From a checkpoint of a small transformer trained on Wikipedia.
Size: width 448, vocabulary 2048, 26.2M parameters.
Architecture: RMSNorm before each block, rotary positions, no biases in attention or MLP, untied embeddings.
Each number is 128 + 32 x the weight over its row's rms, rounded and kept within 0 to 255. Layers, rows and columns count from 0. Numbers have three digits each. The size before them is the row's rms in percent of the matrix's.

# gate: layer 6 MLP gate, 1216x448, rms 0.0958, rows 129-203, columns 168-223
# up: layer 6 MLP up, 1216x448, rms 0.102, rows 129-203, columns 168-223
# down: layer 6 MLP down (transposed), 1216x448, rms 0.0925, rows 129-203, columns 168-223
gate129 106:152131158099112159130144142143158174049129141141117112113106112112180098067129125156097169133120172100102127199189093116135086110088171089174134107137151055083173129120
up129 102:129128166090135150179093117118135173195120140102138105154152074150157132092155163179147102107103158114135108121138186128097104166120108111146116186127066094133144101157
down129 100:132072102141129151134138176114133068112026084116161164132151101164137091131174104149078122050151133085103070115065101168182091099078096181150153101131101148129161115167
gate130 097:145158105159169160070098187134151154149089106155134168093119078142115168141160124168120112155156083078154128090164095146133177087123143121099133138119131167195068133089
up130 101:142178151135162164151157127087050142114096103124156112185097158115182125123079085122120109112117189125116137125081148179147160162166149143173176093110089086136157112126
down130 103:104111162185149153115091159115093049121130124134112150127075066135133121132153132078164128128142151131120141120091176166142116112139138097109163114162136155129166158118
gate131 094:176168130140140176134129050111160093113152133165137141200163190213119169101104073166132102112108149137159158136080086214092134127080081147129123141139102121189157110140
up131 095:135220201140127128158105124169148075199128078138086107157128105063055118099154158119122146168144117200161127065134134110105127091167143113178083161134127047159094205138
down131 095:150153141185081180142140112142084134169135090065120130182111087132125140152107074157087175122135116127213154102129132125141068141091124152117121152107112166142100105080
gate132 099:127103138131108131152119122147127089117122115119166171118164116125141142090163146110147172130167105128120212113083197093117153097112140119114122159158146098106165169105
up132 099:128096135140134105158111094150114091155120109138183161104136161182128137011169144094085191138126174098113138100171189172166097165143159114161102082129121141138138090083
down132 107:137149122087160142159087121137168128143174142137131125154112158138091115105172195167093137116112123105082121144142128177102113073163131184104132096159127126112101156053
gate133 101:176079135162068127109083103183150125135108057135082094144095141117137136127072140164144060159133203074151088125090107138174143134173095096071155167118120143121119212160
up133 107:122138112110092098169175112133124121132103154172112163133151174142146175105172112084117123078020176039103118135167110176106114106107091165135137175093160111179097137163
down133 103:151107155105063165098151132124124167097101044175141136127192172169132140166167191106146086143105138154126194144165088132129180136119148096180124102112140122101135147078
gate134 102:127183070095169082083141115109118158151144175117169135109153136175175190116115140141174114155097135132148190089157152123231143128078185074126129118143124101086099199131
up134 101:085091079132164147118136121085107124130074164111094101145140159118106164139144137159121145112133165155100096187146145087142082155170134055149125146154137097184123135159
down134 098:136131158152114146121080144121133155165173159094083142169180107136136110140203169136091077120165114116111126118178156157148083152122125149111172100121162141171164085144
gate135 101:187134121152109119181092129124136128104084121116177125156132143134158130092184107194154140127154091101121196090115177117163102117166142082156123123169134098159078112106
up135 104:078161081124108145089131202160144181115095109150113096119135128104159124125111080136157192090109136125094193144101130166140169151122185122135104095112137081184191101108
down135 093:079069096127177122101137124121090162150124079117150143152122142115085145164075152119115128101141169145134134124134094140156129098177122149138112118078097136159105096129
gate136 101:138095099148177100055161138056111139124158195167120133104111113124207121140093093169149121164149065131082122130088192175123124100136125099092166114159112176118097135095
up136 097:164155107118178037088168092108120120144099139148084127137119057105124120132178160139103130201106161081123118132124146123105133090138101085145121129103139156120141124172
down136 103:109116130087154145132134090088080103083167158104130109062193115119174121160110136100131177143171174120135099163127069059085092111112113079118089077133159127156170076122
gate137 110:144154178145145129132144105164060139113143154208149199138096113135138143176147074134107118138120199132141099112189163120084097096130134153198174133050167086149114202122
up137 112:119158151109112187165225112176142113178143103165143056058107131092160127104050111092150143168194089162163111164071100144130132083138156158144155120163071183128116124162
down137 108:109136091137065169066139099188156139142156143149115118106105126076141222080080195113166161129146101086108107090106131111182095129129131160115123146183110145090124157109
gate138 100:118157174129167121189105098191126074163167160115090138101172157144131190160134118105156102142099076172144124165127119143129127149054123148114125129060166114153125132110
up138 100:122126173140122182076141116167131136137113079164115119099165086108064105141131104125098089132145076145141156118109149107149100177080160081122112063147159087157083127134
down138 103:128093140123171098122139146118138066126102140117114205102195121104163110145150110177110064106107152120136079162139164144137117139124229113186140146084155109133114156157
gate139 113:122155153205120178125074099130127118139107096148066106210129097142054216099062104147151170131121066113129158090096128083108111153090109129112165093162102103146105145095
up139 111:081097156148137102093094150177159165128097136133065096179059154132154136092138131201186174143181080112109098080112150121106125131099117158113143100184140125100101146108
down139 104:162100125092152123144115116137108109149117122133116107106100175136205142080113100120092191112111107125085090059109116155139126087162112094083137173169161112105152142099
gate140 096:153125146137188123128136091177141134094172139141116156138109113120140164120123120147110090152130105101139148149128128153182110140131128141087080080114078105109101097090
up140 102:155076153135160162155133160150147107136150103091110128129168137124147108060119095121118119096189106115138130137087134128130154101155174175122158140174117121166092127126
down140 100:162088154113181150215122207117133120106097141162124150074126135156152077146145133134108127131138208138049110128103133122176164091147088083152090092124154142161135107047
gate141 109:105152102131164155087144126066067112126142115165107185102153153125116156131105074145134166133161115176149120133152181145079114146132178110083192090148121121092105184100
up141 107:096136114111160114112143121143117091148125187158117177080107067104104158095128135125112124127119134154145098098124103130179109168103076218136107136124127119185163155137
down141 102:132122119132116124112114115129128121150194119084117170158144075075136119112100126111123077077158080111104117149168084085087112100097077081107115136108132146115095086121
gate142 114:128113111118134124174157068139132147045104173172113104104135150120118068150129122104134117117074149136145168183142103125115139126069164143134109128135140106145136097098
up142 113:110136130105095102129136089116183118106084094194106139101097116149150099175139136154158105114109172063159135114056115118115118143092150141117047131160143095139177147122
down142 101:164101111159138149160151143112078178185055153114095103087143172157109132161148114172152096069158128166142191172063158137125142088091113123112110185104203141076139147097
gate143 101:039099164162126121130094072118150097134167083139058105120144126115117158194135127118120087106163175066206081151133082148187155119168154040160135084121079094085091116102
up143 098:148152106095128120134113119131173148090131110112065084165121100125109144154090088103141163160096098158138143084162166101155157136114176109178136089081116130123182089140
down143 104:203080132164153156084118150116165125106118087112125087110115108142144154070145115141180081133119121102104105121164149094138150147153177151162140101132106124126160154102
gate144 095:095091149095160169124085164112135176079165154143154095181126085112205188161156167106110162159159135141131120119047135098187103104186167115116155174177137114084129059109
up144 096:123133172113210162124097180095183108107158148132155147115126134170189168114152121173145129182103162134153084098062071153156097127158102056098085100103131108132092143140
down144 099:117074118108049166066190085102079116111135136112075077167104118126088146098183086214126113113170152135086161183096100121162101110096130077143115139147044129210075103161
gate145 107:142147164203076097127107141122082128178164078128098104129132036160166171191090100126070134175140152145179143142138122140164116116183159151127163140132150121130143170136
up145 107:119140159132084137064169139126140110144082175167106135117131187192139219113088141132165175085122119152163112065129084131147096120200109121082105092164122125088138209066
down145 098:197077133161085163113154169079168111100137154170079113100147125145099140151121134103129148133092139153118126150172103168204124165133195108094132132100075099136162099114
gate146 098:132112110142150178121102084150084111145093123151143181071117158113098164119098113115117149134145086094125131133122165097123144168115146150139136112078141123187078162085
up146 104:122162198219091121101133113124110147152139084163095092118094147104117083105116147146216151168131094172100128113151147117091091173176134100141160156095097148087123111153
down146 103:151156088177167177140101169065100143148082143126145104063146093091152100131117158104153125198129142138133183129131112166160118142103105120116141080099178174136165120113
gate147 099:131119157079068151148099169125068150145167125149113145123155134158142134123111147102141086126205154147141183066102127121139165071105149100091155141143114111132087086115
up147 099:079153167167135122160127128167113175149175124204157147149074142116155116109109180146145154135082130093136056110160151090079095145180121061124181125117158104183165167154
down147 100:142119160103160108153184099071128143087112209131143077098135133147127114108137139113169113118152110135098139103143099100164092099128107129095133084162113083106106170189
gate148 098:118105135116084172143098208085124093133111090129132154120154075117140178140100094138190099096148081123109073140131142135114133085150154125154117127131125129104150066118
up148 098:138143132106145184153128160156082103156091168135090154169179145068124125133079146117142127182130143135098137121139082159163080155120087133131183107134084196108104111130
down148 101:125147097121100095143196083104177092156131114182101135101116117105101064124186126123140147146089135111213091132082053134116124119178137129141142101120093074109112078133
gate149 102:141152182183127138130071145158125145137158139123148112145122156097159129114169138135187114126174181095183114123113142092093093106188114123161155099095142138149109152107
up149 102:133089142193113125112132132114126145100073151126191133170147107135141089067132199162168137221117068112112150087167183138148127144138129170129126161088163132112091140054
down149 100:173116177118119091198160094099180175142095211128151104118151167125134164099107146151146156115207107112162163121179168163165123095083143160044124083113163108169105147073
gate150 097:115149143165076102099132109134171131104125203103191084101093113157125133127109126163126064118150144071071148180158178161118153142117065132099065091133107097097096177134
up150 096:147089105146151151092106137130081143085147135091224121106080079067195170157192111141088086150133133182080068119120176171088108159103165127113096128148125106146121092139
down150 102:097155128081115125179113123124075142107113110117119086104077186137135139118131202113158111092135175146138151133099124151127126112108134133105108133122135160112135152131
gate151 100:112190153160183144110157095119126173112183058121150160167125102125159125175166161106100099171177103089130097111109141192166140147140120113118173105147177105098161158119
up151 099:089129126086144110107134133082162149104147103148097127102143101093105120141149095164131079166185139101179137154136154112128138139147131119110129087131106106104126129106
down151 092:116093172161136145121121123144077142130151131127141130126172171153158082135194112109128152135167124089125159117117112125140131104125115084106064114135105080136152077077
gate152 102:157120178124160141110177159127104147140156134113173133104158107105117073126112116172102094118104105158122061142113152162103104094155107138122205147116180115154180080147
up152 098:080155127152072167135126094121123158153137156134125099131167144094141113115168187163190143089153091138091142125124120178136101117167102035136190116153101157153138147134
down152 098:135113125111058147162118179127063122123128104101139122095094115086130182093161142124156091146120082113194068135117140124125145211153164101129161183134099079153124124109
gate153 104:170153109110103084124155125126108118118069104176179125136151138152126144111103108135124109113096138107151163156175158091106116194111099170094096129103107084085146157147
up153 100:128110158140153114181167124084174168100121128157076129172179127143193120143080133109155101080153152160090156158136151106115142125135175090145102098143127111170114156102
down153 101:107113102059065130131111098127140068086123176123144163150130123160136120150125119169103125145148134130071102130167122122040113105189173117157147112141069144150124158153
gate154 099:148127120154159144129119113112157139137148113189125130142113123122062095123116130147078097154111083159105093094172135101116167172112108094106117065133105133145075134178
up154 095:095114129113138111099145110092141069149094087123125073114135093119135131067093113094126160137074077183186177176073145063152102164118089117128089126127076105156159149139
down154 098:139129077115121142104112168153130183100113140167075063092097154108146107126150136156130143089087118171084105154104142148113114157070153081158079145141099113102077128150
gate155 105:147186113119133100090185122114035182133113129100128092066067117127116155182112116163093141118205129131062136111147156091087142082193139080129114133005117106134197132180
up155 098:110098124131179104151087141163157097166112149149134143178132192164158186083132111117103146180135203138106059119112146131046201134165120124131119153122087149168225144125
down155 099:114154201145129104161160104135169124100116147161137123158168167107109140086143137052070203136124167109186164082156121100110158148090085134112101142184103151130136147043
gate156 100:149089154122123139157141116147156154097140158129157128135139087138080058130087124152129152130089116135097076135134130112154072072121136126055150126162110083090151105204
up156 098:130137111140157130084158204228094150105111042161178128108154066111197134087112149146095142088080133158163137129096103134163129149129069158179106114175113118107134102117
down156 099:110111168143106099120108092073135118130122089133078140136111146094140156119134115089121118135135120160150072058106132164147060103088164143123072124131125114137132087127
gate157 100:127107171180144116157197164176144116166048169119155143098106147175054156155092218140133112123119125121188158151168141117146121103100115122149082158084164097100097159093
up157 100:124121137117139076151156173141158107128119173066155097079072144102152153159177127129123127134148081174082165128106195163157146073187092154080170109187112076122167135213
down157 099:139095152118078183136061176151122137114105105153144096109162149070135116109098100124155138121139081070113086139126074162115116138165142125168122095094109169113120137148
gate158 104:150117122100144085126167090087158081133149213208171183146125145119213095125137142056141114189151158160126145098162164148189141055199144043144091087141169129109084184118
up158 101:114126159126180144126102122159102071176143122148092096129152150127095151105194107132141138141136115112142127084068129128132177103174115186124056071145137093139135178097
down158 103:122174115146163124097153128122177119142182116147222076185132120157126132108139063154112170127040134140123099065057093122133140140139161098184127092120145172143178167084
gate159 102:117149129156129109151062191092139099179159158184141179124104159105145114159136164145134108129151098141116156164178094155141144174101127145103137125109111090159090141144
up159 106:164068089088087122083144126116191157112120147059055089119145145179140131123065108170137127145139077117114156104061092093126050079118098126179122126063140114094132120115
down159 101:136109109169105123094115149090094111111154108107148107103097137130169106132092137133141120191123085124100084138156159126178149125124120107161107092113089141095112093082
gate160 098:106141101116132068097158088114137108161118166108190104088094128087105131201171133174132106091060093114117053104110124149184136109065090144118134132085136117127153098085
up160 105:152084100170131125148062087102061126151110102132158172160122070112135115123163153110095128124120168147098141120107183105155185088172111127077108109146081122120148109134
down160 098:165132132150111170095096145124125152112142109127181085139121159150110141073032149108078123125170140132156145129157124127108098181171143168086107129119104104136046060084
gate161 099:134155121123153178124117108094146149070090131142151156109102152117145154148090159171071070134152182085142125147126132131147129147094072098125169168133164140163164115145
up161 097:110094103106164108144141121171134075141162109084141091183142116150115140155125113133062102112100083164098190117147154109097132166116135074136073121159129132143166077118
down161 102:163151151078075127089159148129174114167104106110094123137133128128100142120171143151121120126160105106151094109167199123128113113148104128100119161143208101136136135154
gate162 099:124128159109094136169160139127168094111138110110099159151141105125181168135138127143133132117103100147084104126048143118171117078133169098106151130131067101118126142146
up162 101:071134128130086166169126141144116157148151132151097158165149128087130073105171122155083135130129097151125117119197136078139145137110163152135173169117152133143174112098
down162 098:124126134140147099141111115122117128130098096154073041106172070092197070117116112082144084135166114131124134135158111128146093173143138171156084097112109071117123103083
gate163 095:166101103145151131131034122179123107123044185075137135136161129084121183129103164121140124193117058215083124112164112111130156153133131104102051122152158143115091137145
up163 093:055123138141128146077121118154146135116153153151138158119131169097150144124069143086129132169144188130106099083137136146108149067115111144133107155148111114157210097063
down163 096:143134119056098106167174082143087079077128099116132135100153067122163108154102124116113117149147049089140147114093147081140097163137092112123158137059149161158118170132
gate164 100:107094110112111103136158127112109140089108164146066125144127128137125155083092124149156123148134071098126136225103091100104125131193075113134149174076154102095125073127
up164 099:128182168104048166071106170163103090143074133094126107132108055087129113114103075148152156110090058106091069122161075140173144074169137148115139159091117147138092111090
down164 102:116133173114135149197084157131123160100099163097093227108187170115124152179164112114083074164129079112121126133190138157074117177083145138170117144130124100123139086118
gate165 097:164134185137128125105103171151109056092130163133155197163159097116095105105156125195105149109111123149136046150167064136125188164101146089126054120149159133148189120188
up165 097:111106176143134076169114190111124139102099135179157097086146118126094113071110092104115152118154119186145157111128068128117123191156147131093124102142094066084131141096
down165 098:117158172154064086141130117143157116120105135111115131187092142142122115172100142101131130049093160142111090077135121098120068085158093167106138138125095138085055144108
gate166 104:121108091156152183115137095093142149101111117133099130135082067176123108078125125177107124131104127118138178125151161117158122134098205138127176117119106072142127115121
up166 104:112154112133117150095114118181097107136141144177065144158127129145092165103113144155111139153080132123066176116097156144163108141105130170168123135093172155108109125176
down166 102:105086147155096119168124149133089091093122132114095129131112143114137137123147142236137140140166164093162071172124086146115185118102124122171191121098204129157175125156
gate167 101:115119129161116125111191174045132146112166191091082123123145131183160092156081137118150068165117119092137087145123124151132148079086095135157083170149122140079143170141
up167 099:174133097140122124133156076144134146170143164164167119116174171137098095215133091164142094124051104138109093143142120116102132138150165164115170128170107119111143162070
down167 102:141110123136125144124157097144141139107168069113130162126099170132089112159098116125144134141128081143098145135081144103077117119071111164110168112126162091170159149070
gate168 096:087124087157165162095125086130172175139154194157174131113102108142118099104080099148106140094098153143127109124072121148152074109085136159146116095167159122099126118133
up168 101:139096136127144141177120146106110130105090151129208111102164118118103128179178201117109128093162142191069071180109114143107134108092060165123133118169152088122165140120
down168 095:172097119144137119187136193128162121212115149099112094161083106125219164082133171076126117123104111118141108122048135141113139082162114098095091108178121129038137107133
gate169 123:148111121121133062127159110133122143126103141190127103116095114136163133123074078192186107120115090061115115157104093178105181124108145137160116110109053113140185084096
up169 120:080164102155153153165133077153187143109130186134122074069089132073134080102089162116142118072118116085162132118159137123132152081128075157106196182171150193089035161124
down169 101:163115184104156193138187146123199076140133144121124154140134129146142142123136125084083094151149171103181163116177169168138087177134116136192185129114096111133081094153
gate170 095:107114139130069110084164127106192087188158063114065114186117094064134114076142084124198077156087145084151143136111201135098114107116136133143169160117186160149116100056
up170 100:132136087181095067104070060173146157122117084171212102084078038121119123063091142164104160140145135144172142023196114159164172135120100091121077114170155135113052087091
down170 098:105192079067140151135108168122072161116104127126164078083140181144089129163115148134123155065120108138103171119118071168100114145100105127184119050092046165113146159163
gate171 097:176143148125100066164156050134174109126145111182107072155061146124105140146122111120183130186138155124124112174120122120134114148180066142133126151089166127107108153170
up171 096:064151133112147129167162149085121135097137141122102055148106151166182178152079151150158155107113136133139109091109147135207122186112114098136068138139151162093104071145
down171 099:166124109134177155150114137112110144199082079091068148060166139093125098116106154136092116155181140118105101098099107176166145105102157120159115100090181047149136165167
gate172 108:100109112160144149178089148196213164122084104184131170159158164146116146197162127128100117162077119156113140115164086118173132191112105180123131134091200163153182153148
up172 117:097161082105144132185111155124227151158088166165145147101158147041154115173055095159119152135158115180155155136184133146085112157162093140112137171115117136118119120132
down172 101:146105155156116159119116169200176181142064095139078119088162140099150105166136097113065157173084115121090130104147144105137129088110079071076149110096091163138139149140
gate173 096:158068128133087112134083103099143105116064128123114097115097162109132111092113093057145137159166094156080190112141174089158116177162122178133182114141156140103153141129
up173 097:115143124126105075125114112126129111159113125152171093155138108107075127210122134123159107135130147119087146125132142120109171182113174138184136110128127105067215089124
down173 093:125108183128106137066128085120156132125094120159112157158128119130171131149143144118107091208091172194147118130179108136193167111124101090210163080102141126078125147102
gate174 103:144136109162124153057192113147125150099147096091190168152126105109091170158147122141135139189128065194109058144105089147099216161166084100115060135159166142171151150133
up174 101:071151132132145176136076058134149128150111135149115102131163103038150133096170074174054167124139148081154113119102176142122113129152075146146112136079119196138208112146
down174 102:034142120142137183122044100097185168132170128136072121084141158092183098078127147164151116137106142050171122145081190165121149116127095104121115154121132124167156091108
gate175 103:127149069104179130111116165161106161137102099165128158088044093066131101176188123091098118174097172205116194172128098127148094122106107165110104126127212149146112161189
up175 105:149180111058096096171157173161184147123087126103109127121103194144144091199137173143136096164098128127094093124108082153091145099087149146144142136120106156171133110118
down175 102:118102159124134130118106150163141155132101117120154128140130059177148089120142143105093090146082139184088105179179115198180162105157067192106093105177145090095173112065
gate176 098:184172118154146165134138128142122151145168138145168060137112061095177151106147147100121130093145036176110155137171160147123160117067204106113156071138120098109179129092
up176 097:142082111168116075139109141170030092156105176143190133126148119109136206135159063170062085154150161114094132183158093175131117126104149076104147153145159145109097113176
down176 097:100168122070103126143087130164191145105117097200137171098171126107121112167124103091075073208112105151136217104137116100144074079171140119154129137200112074121171175060
gate177 099:082146118115071165131118139090128132139133138141115154189143095089097135105152135166112153135091057083139114157183081149092132145184134121111190101070120115139143123087
up177 099:172104162152140118080190132164155085129131122122108192144127111168062152136102168133101155146148143122136147138143088166205145072085078123126177164140181100067088162099
down177 097:163126104096153094144184110096111098141187125129128193119175122116106074186086086071228096088168189148095098088126136152126065033132153178137147139118095157124156091079
gate178 102:128041156139155104190111165141146106167114138121120157093102062095144109152104106177139117123166174167169067102119101087125170097172122145142192107165151110120096213097
up178 101:095124099091122137143183150137096111089095129131138132128123081109125160160096141109098206115142117117117145100147169129122161077110111097131116112095102165130137103145
down178 098:125160136118106207130165092162127184123106099095110107086129107094192121172148132184143160151156136086131166156125105184168119161131108094083126080126168124161116201107
gate179 103:117131155158108165167150142115143165095182100139154129108181122146119144114139141103087135140159132118134123101131154142090138183160153097104170153087121090104104117167
up179 105:153176162094151119128127154120092088150188170128123082129110137123149090129153101078109127120137093103169143116144176143186110162076100078149101125089150123172097092183
down179 109:111204160088174118174121113116134109127166167134141147090087142131133132118143153111163157076158113149102124089129105143119176107055097135156123113209115139122119107249
gate180 097:096111111130104089076079134180113026077079118098192065131100091117117097119111115140162039079108149168138102105170091140184114156148106122100134148108186146097128106144
up180 104:140149122183101165099101093172188114148143169137095121142124154090154112119115049133051179097150109150157196160139201143112141124127092121094123121076130176150138067106
down180 104:114194128106089150127070141171158132125142147111155116221116159123083059099115158139120121073135104145158209099137169094081133077149104109098122116090124130073069162116
gate181 101:113089108138107147138147088147130147106140071134120117127212133100135073181161110108104161154156116086140134139106127116119142144125145090107045144127065158125128177156
up181 102:155129100117121150163076123136159144146115113169094108125104166197130070122125068114139075095140114091172117111167100081088083070163163140115083204125066131112160148182
down181 099:101117134075139105156147119118093109105108159116162159123162163131135155159074129114154130100174154096126163083092101180153130065112171131052087123153200159140086149139
gate182 103:194173154154129138099145194140130085120147104117096127088155175103154137151100117131164117133104099088105107180101171121140112142133077113111107094112086115165106118187
up182 098:105123135137166116172106150113124133094175204116148073190167136141105091122101116115111112140168127074126132106128182107171174165102087075134166134084144086129149093109
down182 103:119147091122144102104115186072130110184127084146101092125108066179105116043190116072119099120146133090190165108107166130114082119071145153126128134154115123161135106097
gate183 098:091137159072127179000172160180116084094103084111110103100108162059174126175126115154137133211122118137156163117160199141195113132104092162140088158132170125154134151112
up183 100:124076181113147155122125131172085104112136129133120126155077116127147167172156146122144133148085120131112152096154183163119150116153130138107192201128115146130186103143
down183 100:129092126137201120127088108156165162155149109095118165092061149122128130117138110123098165135148082132132102122100134124173109137158090074087136110179163138120141223076
gate184 103:115106123134097147095123146166099169097189115148121123115157113122118082068124160130095111157131112074112122078141200121125082098114148074122206163059195159142113127092
up184 096:121118103152140127115135134147165119171144100164114101115099171105124143109105103122098133106107136115105110101126179182127149137090099153140113214063092123135134104121
down184 099:128114142174119121121127119120073163092097059165103146145121233173118111142098137148120105115146161139117172123076133135083168118111089082100217169118194138216134171133
gate185 109:124164106096101132169101104120144091139187152082144058129107119044154149095162136141121158117082162121143160106110147135120127152140137092109105140126136063127141103123
up185 112:149097101104118123113149068108124134125118137121118143091171115156111142159146131130142139135124092160084119164144135120141116094158096180142140183118163145109132132122
down185 106:119118112172075156140143111105075186065116152162113087132137068154138112129092152075142153119101162154136103122121118105112066192184180137131137115090109145169110151168
gate186 100:127082171084125138138166153116128139094134119049106117116100086116109136136162197097092116204203179132139103090158140117100128139149153095062156122130161143124129181144
up186 100:083096109111100140124151118134128095172111137075146149110186161130130092050163108141121095155092127109115187123107098105082088170106159123141160141156089096190125119151
down186 098:166068099135111154054113084138073166120128121121132150089169127174178142081115101092183166122111110153131141134100155101163140136106155128097113163126163199162193095108
gate187 096:134107152132075121110112128191153144089167118120095194186157107120074136135113167118101109131137155160145080144155174108087091162169156191127162188138205117127191141144
up187 100:122173113110141084132111138128163091137133137093159135165123072137137087099172075137152111150121139148138111096102164123163187162151180101139117193113155110133154094137
down187 102:102110114154096096134056167131147160079127098111113142120076129101111113113155137120067100131119136080158059091106182147072143136183152106107104189103113093170119116168
gate188 102:166116179102099100063122086151072140047120172166141097137147076124081119181129088175145121149105179122167109043162139181116115094149052145060107067099111124117118137141
up188 095:151103045164179114103134176146102129094147111091125098125128098091110110131163131045100087076159099184171170112160153167151108114190150112126060130126115138119093161085
down188 098:096121158069105125157162125181147148132132137140082128134157112158195112127070152143132080112070116107126104114108138107119137083110124148153153125169098106122151184100
gate189 102:163161123090136164116163074098135113138149163113185125130140119073142165133136114103148136135181138096080111143138199160134152096106143089110108145070124112107114184158
up189 098:152134137091175154110106156128132124139139122097120162125118123152106101170137121162088115139131150170147123100156104122133096219096120139153079126065085142083168119147
down189 104:144107097158105144098141094123112200124185106126157117158162123092095117118157135107082142066141133160120165099103122171131131120107112153099198126198132135141114134107
gate190 091:102121070108155164096217071190128111172182102100180139096141118146133099103119130148120096098114106110118103061153165122138101078087147153096123088108067151166103164128
up190 097:112110144130081173128122156131090111120132143095121144132114078127111156180112128124156159133119142105088159089121137081184104148167130061124088078145130137143138051082
down190 099:162103101093108161120152148161196082056128180110087114129082154108180112113147178128103135128160056127142050138145149127100110141202162176162093130172152138104100126105
gate191 098:131114133055178115134145157148135110139159196169111152183157104123050140149106163144085193116170114108139110114090098169051119138184099057174155096126089123146144142129
up191 096:196073120132092116144115140190110172121099192082109111139115145112113109085142135120132080129144136107121157124113148208106082077156174162116176171109091167106120131104
down191 099:093140109109113084179137111119162127101168138128139145127114176084117147155135170127066089123070130109189128147057118246128125169137155127167067082083095148094147122183
gate192 096:161168089096108122073074081159126128117125146116176130095135076080101132080156093121146080152081100094111106140108159138102130161101134111105099156165135171160170047139
up192 102:086144084132080138109129170092105101116113169175141117123099146128121119106119162122099129104215185113134120131158151075192093179169110183139167157137113117115062146059
down192 103:129135093127169150144168065153095104115187076145174157143105083129153138105118155150133084148079122073109137172114144104170145175093164118079097107146122112123112114089
gate193 106:114157120184120149136132123175092156148122139165097107142132140188108154119087129210123128164151132132149156180107143125092084114209150095123153076120130131116141164140
up193 106:108101097201155135125074155114113150048164190148130200147124130144149109190133064092136147163146107100150136108113117134044149171159143132133084099151153130156082145150
down193 104:163115069127085058114138099101142139064162196129125102174099067143121108191107191151197195110135164121075150138117087195122121148149165136172143120166129076128086116135
gate194 097:126143082118126091130125141083078139144192134145116137121181164096077093158101128159141107146180170123131150101079152137117183134140120165186107094121124183180122150100
up194 097:085128114163047141099161125106108137101111153121165119154120085140129112144098177179077199140106096078167073150153111109178174144138169088103110081094108136136129141077
down194 097:085144120151139105145122117136097107108135100153124074109139130155129163092093108169146131084098117119170156133114153111076133125219063114210140165174145160152113097121
gate195 096:096105128158092116116185181120076084112125094118115132141114163099104208136137191147092108210090090089129118114152145124207108090144127085139149181124086126030155122133
up195 097:164088220118099160091115103132143137165115169146127133120196186160152175141132188110139174080077084117101101132128142107175146215121173168158110128176109167149158108118
down195 099:162133080169158116133149163146081092127064112118181164147133176105084126099189139092133149109119129098185115132101187119085128097163113101117145093097165124095130112045
gate196 095:116182176080162145053105147112107137127128107136130125173121106135145100153163135169161077133099113169084120125129119116137139068057115098127117158086090124138037098078
up196 096:152143098087138047157141151111125163163138148091139103097135129171163138112102159140125164120120122122154120098146161145123127099120119089159116162123075068133069168136
down196 098:125181202127166156122051162140133170128117188191112109134130155115095085074133107111083091092143177116111114120138100109065115191166203136151122079163089169132123140167
gate197 096:164097180086068109130131087134150165124110167115163152097167120110172099194089143070090096143155119153093134143147102075135125102102175099099158079144152140107110152122
up197 101:106108172179203099114141159177142140108101175134140119124172120155130097140131123127129120076197086178120140150156097143109141226161111192137096121208164097069128139113
down197 094:136167108193122148066110197119168156067223106104151091123109126118154119112114000099119161156155162129111116138057153096112180075097184123123117166114110108112118091117
gate198 104:149103089117072157172098117129139110124184089124209101105124108207112119101137120148100163101063120097138139151150124084153122118083129170090110147154135144118079092082
up198 100:134099123127205166106108082118153156205127153135138143107080131132147135185148109123098150132057146223176172174104067169102128140087166132141156123130124155179099138148
down198 101:103099141104114134160175120162172156221105164151089081140145127152143160123158186104131091096147088199142120153195134081139165083128094137183139201145122139099109121067
gate199 098:112066112144121143115174202107148120167132136124125129119099180109170113131128206161084159122096126145113094134150078070115113153160139119196173126198089185096104109126
up199 098:132127130093136146109129125094137123157112170143162098135105140105100123141181172091126107151149048117133193149125176113125132151102133117169136110105107151106075140109
down199 103:147136158131111147146129045139083106099147166193139134115148143099120103063104088054148085206136118053136075066117170144114142102115164079180125173175163072082107173126
gate200 107:129136163126112169112137131170126118117180105169091146106102104132152110099120122179064138179128119153132151130143126162114141144128139139104137162116151085126215169114
up200 106:134125125151178079095138155153134152132182085127124121156178078151142041111188089063119146122122188147131133183188115131177114109115129136172087166065172084156117156125
down200 103:128111124148188122098150154143088125162144119153139075105123095172167088098159075085077163108108103170123166088104110107197062108123127130132115064124113140157121151155
gate201 102:081118069104177145106142139173124195126174072120130130104146150120072155096130122161157117134132135137142136160120170147164113110129104122080089144123090159101162104114
up201 103:153065152134078106161055159130085116118148146183143129121110103120144084120116142164170124087103129094144119126098151145131126093115169140097075151101157117134119088140
down201 101:128154148110126156136162180137122120120113146142142088116137039132112140152133140147202195090147157072140141133191174126099153178104103116120182166126111146105161113146
gate202 093:102109135157115127101110129110138108104175144094149117119127199171132121148125202131109160107138092147109176158159162124161157112142124068054116062144106136124094068101
up202 100:152127146047160073115111142168069184142096143187120148099076115153142146152137109112113142138108095074142100132131125111189104093138119106116126176096136074127120123190
down202 087:096147136166137152192095172040104086144099130106135096097139148111087098094106129134132181123195117123109160111120109110114169166080080145162120145142096148100076114086
gate203 098:101140084113150159133151107112136132081129137196196077122074158165146146151132164146168158100063165087180114141077119100161093143039194143155155076119139162122126113096
up203 096:161116080119118111144120092083131126095152094119135130157109143155143136123170109126103114072188126158162123137189119085161114148081165107100116089160104165132104091152
down203 100:143114122092088092185138127149126121133142126219170186151165169134124176110226129132129169156133097096100124168142113108106119175167113129117157132142069119160110166145